{"n_layer": 12, "n_head": 5, "head_dim": 64, "norm_eps": 1e-05, "positions": "learned", "attn_scale": 0.125, "bias": "none", "init": "normal", "init_std_qkv": 0.0249, "init_std_down": 0.0249, "beta1": 0.95, "weight_decay": 0.064, "warmup_steps": 200, "final_lr_fraction": 0.1}
Each number is 128 + 24 x the weight over its row's rms, rounded and kept within 0 to 255. Layers, rows and columns count from 0. The size above them is the row's rms in percent of the matrix's.

# layer 6 attention key, 320x320, rms 0.111, rows 176-191, columns 128-191
size [104 102 102 101 100  99 111  98 103  93  95 102  99 102 103  95]
[[163 138 180 128  81 110  84 105 148 141 107 169 114 130 136 134 136 150 103 128 124 139 165 159 143  96 133 140 105 144 120 109  95 112 113 138 128 150 132 117 166 138 155  73 124 146 155 109 190 123 124 138 131 125 140 139 112 161 156 146 187 133 150 163]
 [145 118 150 138 132  99 147 105 109 104 174 106 176 119  89 132  99  80 134 136 130 132 130 124 139 170 149 156 138 139 113 125 135 144 158 110 118 120 101  76  93 109 140 137 120 171 114 124 142 106  97 125 107 152 143 130 156 140 114 162 154 151 159 134]
 [150 105 138 105 125 114 115 160 113 143 119 140 145 115 118 121 158  69 125 165 157 110  94 149 141 101 120 151 164 102 143 127 146 144 147 113  86 123 126  86 148 143 119 132 134 144 154 136 177 147 117 106 110  85 132 125 165 134 159 134 146  99 151 112]
 [ 98 146 143 142 108 122 137 111 128 121 131 154 136 121 103 146 130 159 126 140 179 154 168 112 164  97 141  96 134 106 114 154  93 122 120  90 167 139 104  75 128  68 124 131 115 115 132 126 128  79 130 138 116 146 128 170 127 109 126 130  94 130 120 139]
 [ 80  99 161 120 181 123 133 130 126 106 116 124 151  98 122 116 157 163 110  99 138 117 121 113 108 151  82 101 115 131  82  98 160  93 171 142 139 113 138 119 128 131 125 132 101 126 146 140 144  88 112 136 135 176 134 154 116 113 123 184 120 143 116 118]
 [ 87 102 107 114 164 150 100 109 104 128 154 130 147 126 164 162 101 106 122 125 104 118  79 115 105 107  85 118 114  65 135  95 108 140 129 137 137  96 136 127 132 138 130 125 157  93 126 108 102 172  97 120 111 121 126  78 137 118 139 163  93 165 134 166]
 [122 110 133 172 125 137 119  93  96  92 138 159 155 112 135 139 140 126 150 117 146 101 113 133 138 105 191  89 155 109 155 102 105 104  86 103 161 133 154 118  81 165 134 106 143 153 186  81 113 110 151 109 118 146  97 115 173  94 127 152 163 112 137 129]
 [113 144 107 176 140 119 119 121 101 106 130 196 147 121 141 128  88  80 106 106 107 162 130 100 134 117 163 102 116 122 174 125 134 110 112 154 106 145 132 120 132 127 130  95 137 107  77 170 130 104 130 146 121 146 123 126 121 148 127 116 162 109 182 122]
 [112 150 163  88 135 115 170 159 120 173 148 138 147 164 134 134 124 107 165 169 139 154 110 120 129 169 178 151 142 122  88 141 146 165 116 133 115 148 142 134 175 107 104  86 142  93 160  90 138 115  94 105 120 105 123 144 156  88  91 152 120 151 140 138]
 [ 93 187 134 124 174 148 117 168 116 115 130 117 141 106  49 119 109 148 107 160 120 134 118 124 161 104 137  93 159 159 133 137 125 105 139 110 108 120 172 161 100  70 118 120 137 125  98 151 117 118 174  63 146 148 117 161  93 112 142 131 146 133 189 111]
 [ 99 147 147 119 124 139 140 120 153 116 146 103 121 117 172 137  93  97 136 117 158 153 118 107 167 126 126 113 112 127  96  90 118 106 119 206 174 107 117 124 103 169 145 174 114 122 159  89 157 121 130 175 114 162 128 152 128 101 108 162 115 114 107 105]
 [138 164 142 169 137 124 114  85 120 133 149 138 118 163 145 189 132 118 117 130 112  99  94 175 124 149 140 110 141 132 138  85 102 115 133 149 146 150 159 164 120 129 157 148 145 139 149 110 114 115 131 117 163 132 154 107 111 138 112 118 122 184 141 147]
 [161  98 125 103 107 143 154 146 130 127 136 118 112 170 123 110 150 158  92 136  93 112 125 114  65 114 126 181 143 178 122 150 127 109 153 146 122 106 132 136 125 151 126 114 111 181 148 149  77 115 130 136 134 150 141 130 143 112 103 131 115 123 145 104]
 [155  98 156 122 103 126  75 104  94 143  90 166 147  99 113 123  99 134 129 156 136 140 116  96 169 141 122 119  83 102 130 122  86 137 138 102 119 126 150  88 137 125 133  87 139  97 112 136 135  72 103 124 110 141 161 113 136 157 137 134  95 124 143  86]
 [138 111 142 128 107 162 145 137 146 155  78 131 133 137  97 148 112 139 139 120 129 129 149 123 117 120 105 134 140 132 102 126 106 149  75 140 151 152 121 127 128 138  91 129 121 133 145  99 115 142  99 142 138 120 106 127 126 122 164  92 133 131 145 146]
 [120  98  99 119 145 117 138 129 131  98 160 153 170 124  84 146 126 132 144 126 112 123 123  86 162 119 120 147 166 109 125 120 111  85 185 115 114 143 122 130 141 140 141 130 104  84 141 170 127 118 140 106 115 123 129 122 145 170 127 131 154 102  91 127]]
# layer 6 attention query, 320x320, rms 0.111, rows 177-191, columns 128-191
size [100 100  96  94  97 105  92 105  98  91  98  98  95 109  91]
[[103 132 144 125 149 171 121 140  85 151 134 114 115 158 111 155 122 138 162  95 172 128 153 125 140 141 144 118  96 158 119  91 136 131 100 143 141 149 103  81 130 120 134 115 114 122 115 133 162  92 148 106 115 163 133 118  99 136 105 111  78 145 194 130]
 [128 137 124  75 133 107 134 142 110 101 101 184 111  42 141 144 137 140 142 108 136 118 140 103 109 139 113 118 147 154 118 129 123 123 140 132 133 172 145 138 152 119 128 176 161 102  81 101 110 100 153 136 132 136  95 126  76 158 111 127 171 121 138 148]
 [100 141 110  99 161  92 122 144 146  89 111 125 158 172 120 153 143 113 191 160 142 157 115  86 115 125 139 120 139  91  90 109 131 180 116 159 124 121 111 115 153 140 147  78 152 127 110 127 148 139 131 137 142 138 155 131 130 110 109 107 158 110 142 137]
 [132 139 185 160 174 134 129 173 153 119 106 152 131 110 142 106 126 153 135 132 100 102 111 130 137 130 104 165 148 124 137 166 144  90 110 103 165  89 141 156 176 138 153 115 111 121 105 189 112 123  97 129 118 141 144 142 133 126 121  74 118 165 121  80]
 [132 106 120 121 107 102 161  96 103 106 113 163 143 152 120 111 130 136 130 104 107 130 128 152  81 117 118 150  86 117 135 131 134 151 139 112 138 141  87 121 118  76 127 148 118 115 134 125 157 112 132 122 127 159 135 115 108 147 158 115  76 126 146 136]
 [147 109 143 147  80  91 198  77  82 109 110 128 113  99 103 178 123 106 117 166 158 151  93 110 135 136 185 125 122 111 133  99 195 133 124 124 155 126 111 140  98 124 153 145 145 125 139 148 105 137 131  85 110 158  96  82 144  97 140 139 110 139 117 152]
 [ 96 128 116 133 115 147 153 107 134 114  82 129 134 157 111 159 107 109 110 149 161 156 176 142 146 146 130 122 136 146 163 132 104 139 141 143 136 124 125 150 124 135 138  79 173 128  71 106 149  85 133 113 122 169 171 153 154 131 148 117 154 151 120 117]
 [129 146 117 129 127  90 106 134 154 151 128 165 112 158 121 158 192 100  92 153 163 122 136 140 111 145 125 107  98 162 117  72 151 100 140 112 132 125 126 156 153 100 175 142  93 100 140 127  85 129 114 150  96  92 165 143 142 103 114 126 154 125  92  74]
 [149 180 168 204 160  99 109 138 142 127 157 127 169 118  87 140 119 151 109 159  99 104 133 134 111 144 124 115 158 144 133 118  93 127 146 106 114 124 140 125 102 129 116  78 123 132 103 122 135 134 142 111 187 165  77 142 132 174 144 121  98  96 160  68]
 [175 135 127 150 144  93 127 120 123 133 113 113  87 133 143 123 106 121 113 115 165 129 124 115 118 125  99 153 166 177 122 116 131 159 145 141  99  96 143 127 155 102 113 121 160  91 151 104 127 146  98 134 111 141 102  93 147 135 104 115 116 148 144 112]
 [133 135 127 163 134 120 168 121 113 120 136 148 149 146 122 104 136 168 124 117 178 168 124 119 149 102 140 166  63  98 145 134 146 115 128 135 139 155 131 140 121 141 119 130 137 107 169  99 148 131 143  96 144 123 123 103 107 138 121 120 129 154  94 111]
 [122  99 112 127 139 110 103 104 159 165 108 160 136 105 115 130 131 157 125 161 119  86 115 112  85 146 143 158  99 157  88 166 116  99 103 136 131 138 113 130 134 163 144 123 126  80 121 147 164 142  95 128 145 175  96 140  92 134 126 159 124 137  67 103]
 [ 92 103 145  74 146 155 115 156 156 128 108 155 150 126 185 134 145 132 128 123 159 134 120 131 144 132 109 149 156 143 132 139  95 127 156 108 153 142 110 141 123 145 105 139 161 101 126 147 110 129 113 148 139 125 110 136 156 138 141 158  97 100 135 123]
 [145 108 154  96 135 105 127 124 123  81 150 135 108 127 117 114  94 131 130 132 131 118 118 119 146 135 142 112  80 191 137  72 115 123 102 141 159 118 132 147 125 131 144 106 121 137 123 107 129 196 116 135 146 142 124  56 132 100 152 120  80 137 108 134]
 [ 98 113  97 150 141 130 127 138  74  97 134 147 115 104 107 125 112 138 112 182 109 132 111 149 175 124 159 102 147  97 105 142 119 121 153 104 138 146  97 122 113 142 109 159  97 107 142 128 118 133 137 114 150 127 126 168 127 163 126  83 136 155 158 165]]
# layer 6 attention value, 320x320, rms 0.113, rows 128-164, columns 128-191
size [ 87  99  93  89  91  91  90  86  96  97  95  84  95  93  85  97  89  94  89  91  94  90  84  87 100  86  86  87  83  95  87  96  80  84  88  86  96]
[[125 121 117 141 118 135 115 137 100 102 112 115  96 109 145 149 155 123 108 142 119 168  91 103 179  89 113  97 134  90 122 126 137 117 107 126 124 141 167 131 124 129 173 152 117 155 131 175 145 120 124 137 107 153 101 101 116 135 116 125 151 115 127  93]
 [137 111  95  89 143 147 108 156 118 139 129 147 130 110 124 109 129  70 151 125 171 102 124 114 135 120  96 165 105 141 103 136 108 130 163 135 167  91 118 140  94 114  86 158 116 145 108 113 119 127 151 123 138 173  88 103  96  94 112 147 132  94  72 118]
 [119 137 123 153 160 100 118 116 100 145 131 173 123  82  94 132 108  85  61 111 116 151 126 109 140 139  97 107 164 128 124 136 161 122 141 105  84 127 117 163 101 105 118 138 110 119 143 140 135  99 135 127 165 135  72 107 177 106 122  96 132 146 157 129]
 [107 129 117 136 117 169  89 135  90 124 131 125 170 132 125 132 138 134 163 157 143 136 121 145 114  92  99 130 123 135 142 131 119 146 107 172  96 108  87 147  92 161 134 138 159 124 147 108 142 150 151 148 137 147 147 109 151 170 138 118 130 118 123 125]
 [115 141  99 101 179 149  59 153  69 168 105 120 180 144 118 106  99 129 138 153  96 120 161 148 142 133 112 153  93 122 121 164 115 112 130 134 165 143 134 134 120 137 119 168 134 112 109  92 172 161 192 110 163 125 152 119  86 122 107 135 124  87 128 102]
 [109 147 102 141  95 105 153  98 130 111 118 139 129 104 155 129 156 128 139 170 164 154  91 154 144 135 124 176 129 137 135 151 129  89 109 117  74 155 153 105 119 117 130 146 177  70 143 127 132 132 145 116 134 134 102 126 168 122 100  95 123 138 129 125]
 [105 133 176 121 137  87 190 146 155 184 102 115 153 166 112 143  97 148 113 103 121 117 153 132 145 165 115 136 130  87 152 103  42 183 160 145 126 160  88 120 145 179 115 149 141 134 128 123 150 115 164 159 108 108  93 130 115 108 148 136 116 100 118 147]
 [125 135 119 142 117 174 136  79 109 154 126 111 128 118  84 175 145 109 102 121 136 161  98 115 112 153 101 154 107 142 104 133  94 145 129  97 125 131 165  41  90 152 123 126 121 130 120 115 120 138 120 127 148 145 128 154 129 131  98 136 120 157  61 132]
 [134 163 105 104 111 188 143 151 114 141 101 101 113 132 121 124 106 124 110 185 153 141  80 113 160 161 131 135  95 153 156 142 144 126 151 127 137 135 128 107 143 115 121 156 177 112 100 105  88 144 109  95 115 142 126 119 152 101 101 134  84 159 115 106]
 [ 47 146  87  99 114 160 106 125 122  87 111  80 120 112 129 154 106 116 174 100 124 110 111 138 123 156 159 149  88 127  86 158 128 162 130 130 137 146 135 107 150 180 120 146 172 111 140 148 107 158 149 139 144 118 133 168 114 141 145 120 139 169 130  90]
 [ 86 138  97  53 128 148 112 134 128 133 122 121  83 110 160 131 161 127 150 171 153 117 100 139 187 128 117 132 114 113  81 140 142 121 121  81 110 115  99 113  89 102 126 146 163 105 121 124 113 145 124 133 161 124 192 115 116  99 125 124 114 140 167 142]
 [108 144 112 135 102 101 172 125 132 143 117 163  98 145 155 113 129 131 133  46  70 121 151 112 120 114 159 136 152 149 139 116 142 134 103 108 120 132 161 113 153 166  91 136  98 131  88 121 155 151 165 151 133  93 141 103 150 112 155 146 159 128 121 141]
 [103 119 135 128 131 144 177 145 118 111 105  92 124 126 134  88 147 144 134 100 154 131 120 102 153 121 135 137 124 121 120 152  70 118 134 174 167  89 147  97 127 108 118 136 149 119 134 123 112 101 117 136 141 113 102 118 154 129 144 147 119 105 102 125]
 [ 82 108 111  97 100 113 149 114 150  61 128 153 136 106 137 105 151 122 120 120 132  96 155 110 105 143  96 148 160 121 143 126 113 113 155 143 112 109 118 110 119 158  99 114 138 156 152 177 151  99 139 124 107 171 130 153 103 153 162 141 126 135 104 133]
 [112 155  90 119 139 146 120 123 115  90 156 125 125 114 109 127 140 164  76 124 117 114 164 135 108 144 123 101 106  96 111 120 134 116 125 178 127 167 147 147 135 105 141 117 128 105 141 134 149 142 151 107  90 126 121  95  98 141 115 113 114  86 138 154]
 [138 169  86 178 155 125 127 144 157 124 117  89 152 114 163 117 180 138 103 125 112 118 176 120 139 121 133 121 110 138 111  59  99 174 138 156 123 105 104 103 115 172 138 106 100 162  97 145 153 102 130 118 131 129 100 160 131  92 115 123 134 171  99 109]
 [112 140 132 100 123 119 143 117 117 103 106 144 168  96 107 157 123 132  94  58 154  91 127 134 132  98 126 145 134 122 110 178  95 162 117 127  54 159 110 109 126 129 157 128 120 126 112 128 129 154 114 132 144 122  91 138 136  97 122 120  90 143  85 100]
 [183 127 137 147 127 150 138 147  76  97 155 161 105 115 151 190 130 113 115 168 159 102 145 103 142 110 118 117 103 113 127 116 117 130 115  90 123 131 123  88 169 143 139 139  93 184 170 146 161 140 108 130 106 111 132 126 114 149 116 117 106 111 190 141]
 [134 142 148 149 142  89 106 111  89 133 132  92 138 121 177 165 129 127 149 136  93 143 125 115  88 153 117  88 130 119 133 100  99 128 128 130 133 163 117 115 139 150 132 100 132 123 139 161  95 154 113 127 112 121 153 146 142 145 141 132 106 122 128 109]
 [105 151 132 117 121 136 104 146 143 130  87 148 128 132 149 101 122 123 155 128 167 148 151  99 103  98 157  96 101  96 141 149 115 122 140 138 158 114 128 115 161 138 116 113 167 167  95 131 137 134 114 138 128 156 104 106 113  90 124 154 103 125 113 146]
 [103 141 113 107 101 109 102 141  71 106 174 167 146 135  76 125 113 139 151 157  74 113 116  92 113 137 151 142 120 133 145 144 120 117 113 120 143 149 156 135 156 141 122 112  79 121 135 117 130 111 119  98 129 126 108 101 155 152 107  67 127 155 128 129]
 [103 124  95 134  99 112 142 163 118 159 137 125 118 135 102 107 127 113 148 129 136 143 146 126 121 114 134 145 112 154 146 155  69 125 117 124 139 128 110 127  95 131 116 120 127 173 119 100 125 132 127 124 142 127 122 102 110 139  97 131 127 137 140 118]
 [102 108 108 171 147 144 127 123  92 143  99 143 114 167 135 133 149 112  95 107 121  97 121 119 128 137 164 141 146  98  86  98 124 122 109  86 108 143 132 179 143 201 148 139 152 128 144 140 115 151 144 114 127 152 140 145 162 146  45 134 125 126 125 123]
 [115 135 158 159 123  67 155  87 126 110  90 152  99 137 105 141  77 156 117 112 154 123 134 112 115 135 100 135 138 121 120 109 111 114 135 112 125 153 115 150 118 119 146 103 158 104 109 121 123 146 127 115  96 115 138 189 146 123 152 109  92 111 158 118]
 [134  90 125 135 146  74 103 108 117 127 122 159 136 125 123 137 140 127  72  97 131 130 136  93  92 165 157 110 188 142 151 121 180  88  99  73  88 154 159 111 112 139 143 121 131 187 124 166 145  85 136 109 135 101 128 158 135 146 100 119 150 123 154 104]
 [138 109 148 131 136 168 115 123 113  89 132 120 152 121 119 109 157 130 176  92  80 143  85 166 113 161 118 120 140 137 121  98 138 136 150  95 109 132 134 160 147 103 144 100 129 164 118 124 137 132 115 128 148 134 107 129  95 159 134 115 135 131 130  90]
 [100 132 158 117 145 169 119 127 118 109 133  88 126 112 149 114 118 121 148 135 146 112  93 150 108 161  93 121 117 104 101 168 107 143 120 130  98 161 116 110 138 115  94 169 144  87 130  99 123 165 140 153 108 166 121 115 116 129 138  78 115 148 116  82]
 [127 109 135 187 115 148 107 103 119 114 115 135 110 121 105 138 103 121 117 101 125 129 125 124 127 123  61 115 119 138 119 129  92 127 126 140  96 162 111 142 170 168 106 152 125 114 111 100 113 138 193 125 150 160 130 147 138 178 127 132 118 144 119 136]
 [134 137 116 121 123 107 154 146 128 147 136 145 132 144  84 142 132 112 116 151 173 150 160  96 119 152 124 132 121 157 148 170 121 144 141 121 116 136  89  99 138 129  87 141 138 136 172 127 133 135 160 122 134 153 133 113 124 141  96 121 149 116 174 142]
 [114 122 138 121 137 134 144 140 160 152 149 110 135 120 115 161 128  95 173 117 106 123 114 144 138 116 125 135 158 190  94 144 131 144 137 113  98 115 182 131 116 106 121 148 128 142 103 135  97 164 151 125 115 132 119 110  74  98 147  96 127 105 146 171]
 [136 164  86 120 115 142 138 179 105 140 105 140 144  48 130 104 137  96 148 122 125 121 134 127 113 118 144 120 115 120  97 176 160 130 207 149 110 141 156 161 125 139 100 107 140 141 139 141 118 201 121  96 144 131 114  93  86 137 116 116 101  91 126  88]
 [ 94  97 172 106 123  77 165 142 130 163 131 118 104  58 143 117 135 117 114  56  99 145 107 103  68 148 130 102 155 131 112 134 132 114 130 109  97 143 129 144 132 131 115 102 116 151 143 147 130 114 158 137 111 102 103 158 162  96 138 142 161  88 110 130]
 [ 83 124 120 113 138 138 112 124 113 128 174 116 110 113 100 127 135  85 144 136 143 101 101  88  73 137 109 117 140 179 113 149 122 107 159 133 174 154  99 118 124 125  97 124 118 127  89 141  88 153 135 124 126 143 131 115 104 102 101 124 119 122 118 138]
 [133 143 153 118  86 113 127 120 111 157 135  98 133  99 135 102 150 164 116 108 121 134 145 176 171 113 139 114 134 124 135 162 119 145 129 116 101 120 129 142 119 163 158 127 171  96 147 136 151 178 136 174 115 125 109 151  98  95 142 101 136 140 102 132]
 [108 168 108  90 100 106  99 129 148 125 113 116 188 118 138  85 168 115 175 113 165 124 156 170 150 135 117 127 130 111 154 131 150 106 116 188  94 119 147 130 127 133 110 128 106 153 117 146 129  82 100 121 144 140 128 167 127 153 117 135 118 142 131 135]
 [ 92 150 141 117 132 151 101 129 127 142 119  50 114 120 134 137 129 150 145 119 101 104 142 190 154 127 137 151 122  98 195 168 141 133 138 117 131 131 104 191 126 141 146 161 148  86  86 165 156 148 119 123 129 105 180 155 112 123 148 158 117 111 126 117]
 [111 173 164 138 135 169 115 144 127 141 110 121 151 133 111 125 102  92  99 138  88 127 140 192 146  92 131 110 137  99  94 136 152 132 145 182 116  97 166 162 136  81 113 111 178 137 123 121  92 131 157 152 125 165 142 100 118 161 115 117  94 169 127 145]]
# layer 6 attention output (transposed), 320x320, rms 0.104, rows 128-164, columns 128-191
size [ 92 101  98  97  97  97  94  92  94  96 101  90  97  96  88  98  93  96  92  97  93  93  89  92  98  93  94  94  88  99  95 101  89  91  94  92  95]
[[139 149 142 121 154  67 100 137 104 147 119 112 108 144 141 123 148 142 129 142  90 108 120 159  82 139 111 145 107 128 156 116 118 180 149 124 130 116  80 120 145 121 132 135 133 110 136 102 134 110 150 137 120  81 104 117 111  99 148 143 125 102 105 168]
 [109  99 122 130  99 103 150 170 117 152 156 113 134 157 154  82 121  98 126 150 107 101 126 149 136 130 143 139 119 108 124 141 155 144 118 141 167 118  84 139 119 143 140 118 125 118 181 132 105 156 122 148  98 114 137 134 118  79 113 164 128 178  96 119]
 [ 97 121 146 165 180 138 129 126  90 121 159 130 150 106 129 117 153 114 120 163  98 139 151  86 146 155 102 153 115 133 122 143 105 154 112 117 158 117 123 139  90 101 116 117 147 143 144 129 142  99 145  68 127 141 141 148 105 116 103 137 136 167 119 108]
 [137  76 111  65 123 127 120 150 157 111 136 141 137 140 138 118 111 125 125 124 139 101 127 115  87 123 153 130 111 126  85 117 119 113 121  65 140 173 163 146 150  89 151 136 118 119 132 142 142 146 116 131 144 136 118  95  86 125 142 155 145 125 123 130]
 [150 139 131 106 142 168 127 128 124 117 133 115 125  74 140 119 162 167  99 110 138 135 185 110  89 136 149 142 120 151 118  88 130 139 120 118 105 131 100  97  97 157 128 115  74 106 158 150 133 108 126 130 126 117 142 144 131 141 130 127 116 147 131 110]
 [139 134 105 135 136 183 119 110 118 124 126 118 133 160  95 123 100 133 118 126  99 129 171 123 126 139 149 139 107  86 141 136 106 169 124 165  89 150 178 103 152 138 130 140  97 148 126 139 143 134  91 158 176 103 151 128 141 168 123 113 156 141 161  93]
 [ 85 129  92 106 115 159 100 157 116 101 151 122 119  99  88 107 171 147 158 147 117 135 143  76 149 121 104 142 121 142 143 113 139  60 141 154 107 114 135 128 117 115 162 151 103 131 123 159 123  91 131 118 142 137 132 159 118 113 105 108 160 119 157 135]
 [108 102  85 151 158 120 129 134 127 131 101 119 132 125 107 111 177 136 148 168 159  98 100 157 135 138 124 124 143 113 172  77 153 141 163 185 111 133 107 144 145 102 124 137 121 112 121 117 118 102 113 139 144 118 155 134 109 116 134 116 134 121 141 144]
 [135 184 139 126 104 111 105 135 155 107 139 147 100 153 130 128 126 135 128 143 132 107 139 103 122 122  90 120 129 103 205 138  77 126 121  99 128 145 136 131 117 119 111 133 107 133 168 139 146 147 132 148 175 132 126 138 126 140  97  98 163 134 150 150]
 [180 101 133 157  98 119 153 138 103 133 155 141 144 142 180 134 132 153 162 142  93 131 121 153 147 168 113 119 139 123 147  94 154 125 144 108 162 108 110 147 127 138 127 108 115 138 146 138 165 111 130 121 115 117 175 153 132 159 124 122 110  76 169 155]
 [168  80  96 142 134 120 139 134 137 112 125 129 128 138 138  91  96 121 151 116 161 151 128 154 129 174 136 126 114 145 151 136 137 123 123 101 155 125 150 126 153 134 132 132 138 100 114 128 143  70 116 118 126 137  85 155 153 109 116 158 112 157  88  90]
 [129 156 168 143 110 108 134 152 111 157 130 128 120 103  95 119 138  92 111 151 139 175 114  89 117 177 118 118 152 108 144 135 150  90 123 168  96 140  92 163 109 105 150  82 196 147 144 115 123 180 114 146 169 162 120  94 107 121  94  99 106 123 157 115]
 [156 139 154 134 122  95 122 136 119 174  94 138 149  90 133 136 164 148 102 145 139 153 155 156 121 133 131 137 118 139  99 153 144 106 102 123 122 173 114 113 114 147 108 130 155 101 175 158 102 122 119 127 133 145 133 110 236  99 144 133  88 110 145 125]
 [144 117 150 109 124 126 146 171 101 156 109  86 139 109 147 126 111 157 144 140 145 154 124 118 144  86 132 122 148 157  66 154 153 123 134  79 147 170 129 108 114 128 159 151 120 113 163 150 137 100 127 113 122 142 134  87 141 104 126 101 122  74 111 108]
 [132 167 111 163 134 162 144 126 109 161 115 161 146 149 159 186 116 118 144 150 140 138 109  75  86 157 122 161 138 176 165 127 124 131 113 142  95 130 105 146 113 153 133 110 111 127  97 128 108 107  82 138 107 148 128 133 151 142 133 125 123 133 103 134]
 [135 112 159 110 111 156 127 107 106 112 165 117 158 114 118 123 112 149 102 137 181 105 143 135 146 147 109 138 152 124 145 122 127 115 146 159 139 130 118 139 126 111 138 119  99 128 158  83 148 134 119 102 163 132 107 131 139  93 178 101 119 157 159 155]
 [109 107 132 126 118 113 150  88  95 143 145 151 100 116 129 120  98 106 110 132  99 124  97 138 126 132  89 137 141 123 158 115 137 123 151 148 135 138  89 148 137 136 122 120 150 106 124  91 105 125 126 154  95 122 146 111 106 154 136 124 128 132 156  95]
 [144 135 103 100 130 106 102 132 137 186 116 133 135 152 102 155 110 169 154 105 106 139  96 140  46 126 107 150 132 132 149 154  97 133 155 117 137 124 123 142 137 143 130 112 130 126 116 141 126 136 150  96 142 158 146 134 122  96  93 100 179 136 100 132]
 [131  95 107 103 121 147 122 156  92 126  85 113 150 129 124 137 125 178 136  85 137 122  94  75 120 140 125 152 163 102 119 167 126 103 138 152 139 121 130 102 131 100 192 138 110 124  79 112 117 130 139 107 134 155 137  86 144 133  97 115 158 141 194 128]
 [153 142 165 128 120 111 163 132 113 123 135 141  94 130 119 169 119 117 142 124 112  97  90 156 127  99 124 115 114 112 138 154 109 149 161 128 132  93 162 102 119 111 148 148 103  93 149 109 140 149 156 165 133  94 148 136 157 131 148  97 129 124 118 178]
 [113 151 129 136 130 129 122 145 134 126 100  90 133 134 182 135 116 136 100 168 119 126 110 111 122  78 136 124 139 145 130 128 130 148 135 121 164 116  90  94 121 122 137  71 130 109 117 149 123 135 113 118  98 152 147 130 137 170 147 141 103 108  93 105]
 [120 136 123 142 134 131 149 116 113 118 108 113 137 130 139 118 132 159 131 125 170 150 146 134 131 144 117 134 149  91 108 146 144 119 181  86 160 111 166  97  75 120 128 124 113 143 105 140 129 172 116 133 147 135 179 132 165 139 138 138  99 126 148 142]
 [132 134 148 158 141 143 127 169 152 126 156  84 102 130 128 137 127 117 126 141 142  86 164 162 147 111 115 133  73 130 141 148 133 119 134 161 107 123  84 102 121 108 113 116 144 116 118 110 161 147  94 126 122 141 156  96  97 108 142 118 135 137 164 130]
 [106 123  99 133 117 146 132 154 109 112 151 104 143 168 166 170 116 117 108 154 120 111 119  69 107 139 173 129 144 138 121 138 110 100 121 143 151 145 109  89 150 164 136 137  53 145 124 152 132  94 110 121 124 139 104 146 124 133 111 145 130 117 138 143]
 [122 146 123 170 116 125 127 119  83 109 145 133 126 124 147 106  69 156 106 122 129 107 134 107 144 110 101  96 103 127 162 102 151 107 186 120 162  86 139 110 169 115 103 129 140  58  82 120 137  87 141 126 114 165 125 106 154 191 113 119 114  87 109 138]
 [114 166 171 145 126 118 146 127 107 107 135 155 186  75 135 135 138 106 130  94 170  67 108 155  77  90 134 141 145 134 157 156 154 121 171 150 131 106 106 124 105  85 142 142  94 135 112 148 146 152 127 139 101 141 141 144  88 151 146 160 104 147 121 131]
 [160  89 117 133 135 129  87 160 124 111 114 138 136 154 134 173 157 153 120 123 161 100 140 136 130 137 129 111 179 109 161 118 161 171 144 115 138  81 148 100 142  95 140 120 138 138 148 164  70 108 150 109 113 130 159 123 141 134 134 158  93 129 132  99]
 [184 143 142 138 112 108 132 156 157 135 106 133 139 142 126 124 142 163 139 149 119 106 131  69 144 157 169 166 130 128 119 148 178 171 109 121 129 161  94 145 138 145 119 128 121 109 137 127 149 169  76 109 175  89 153 130 133 116 115  84 116 116 105 115]
 [124 107 105 159  63 130  79  86  95 137  81 114 176 118 135 139  66 126 155 114 101 103 166 108 125 114 142 116 125 187 101 144 123 121 142 105 130 144 160 159 143 103 129 136 150 141 117  56 114 115 132 155  97 121 114 105 158 132 115 150 120 145 103 126]
 [ 80 133 153 163 135 163 123  93 191 143 147 162 137 172 113 108 136 148 141 116  96 171  51 142  95 112 115 113 119 111 122 189 157 163 109 163 198 102 117 144 139 129 129 138 100 149 129 123 109 118 108 145 108 100 112 129 156 173 125 136 124 107  82 137]
 [ 95 137 148 124 118 137 100  84  94 138 160 126 149 119 147 133 117 118 119 174 157 138 152 108 154 181 135 175 123 132 148 114 142 140 122 137 146 153 135 126  93 145 130 114 120 123 110 107 120 115 103  88  66 115 114 137 123 127 137 130 126 139 159 152]
 [102 121 138 159 111  91 222 143 127  88  92 144 118  96 105 143 124 129 145 152 154 110 123 118 205 124  65 124 121 116 105 141 129 126 109 107 140 154 110 116 140 136 151 131 163 132 138 128 110 148 111 112 160 141 127 109 146 144 122 150 105 125 170 105]
 [147 138 178  93 127 112 127 160 135 142  98 161 108 101 144 162 149 126 130 105 158  92 123 121 136 123 109 125 109  99 138  93 155 141 139  98 152 124 149 114 120  93 161 117 112 160 158 126 133 137 132 126 136 111 151 103 134 147  99 150 113 201 145 146]
 [138 103 152 143 152 130 119 122 124  94 105 138 128 116 131 165 134 117 174 114  85 117 113 108 120 124 111 121 121  80 127 101 120 139 155 121  86 144 118  97 133 156 148 121 119 142 104 107 122 105  88 117 125  88 133 138 128 163 165 141 124 117 103 112]
 [110 130 125 140 107 154 161 183  80 129 189 110 104 103 126 147 150 135 145 146 139 127 104 151 133 128 119 127 185 138 125 127 109 158 144 101 110 124 135 145 127 130 102 139 119 136 147 138  95 126 106  99 152 147 124  92 148 166 133 133 133 100 109  95]
 [157  61 165 149 122 116  94 121 129 116 126 135 140  85 139 145 148 144 161 137 167  91 127 119 114 110 137 160 106 119 129 103 137 123 106 148  85 116 153  93 163  60 134 153 129 187 145  99 121 108 135 141 114 155 124 148 120  84  93  78 163  86 103 135]
 [164 146 100 146 115 134 138 113 121 140 134 131 137 125  98 139 159 111 150 136 129 143 104 138 113 133 122 163 139 110  89 107 162 143 100 198 175 100 133 127 136 129 134 106  59 111 143 169 129 107 134 124 114 104 128 124 102 133 141 158 119 113 121  77]]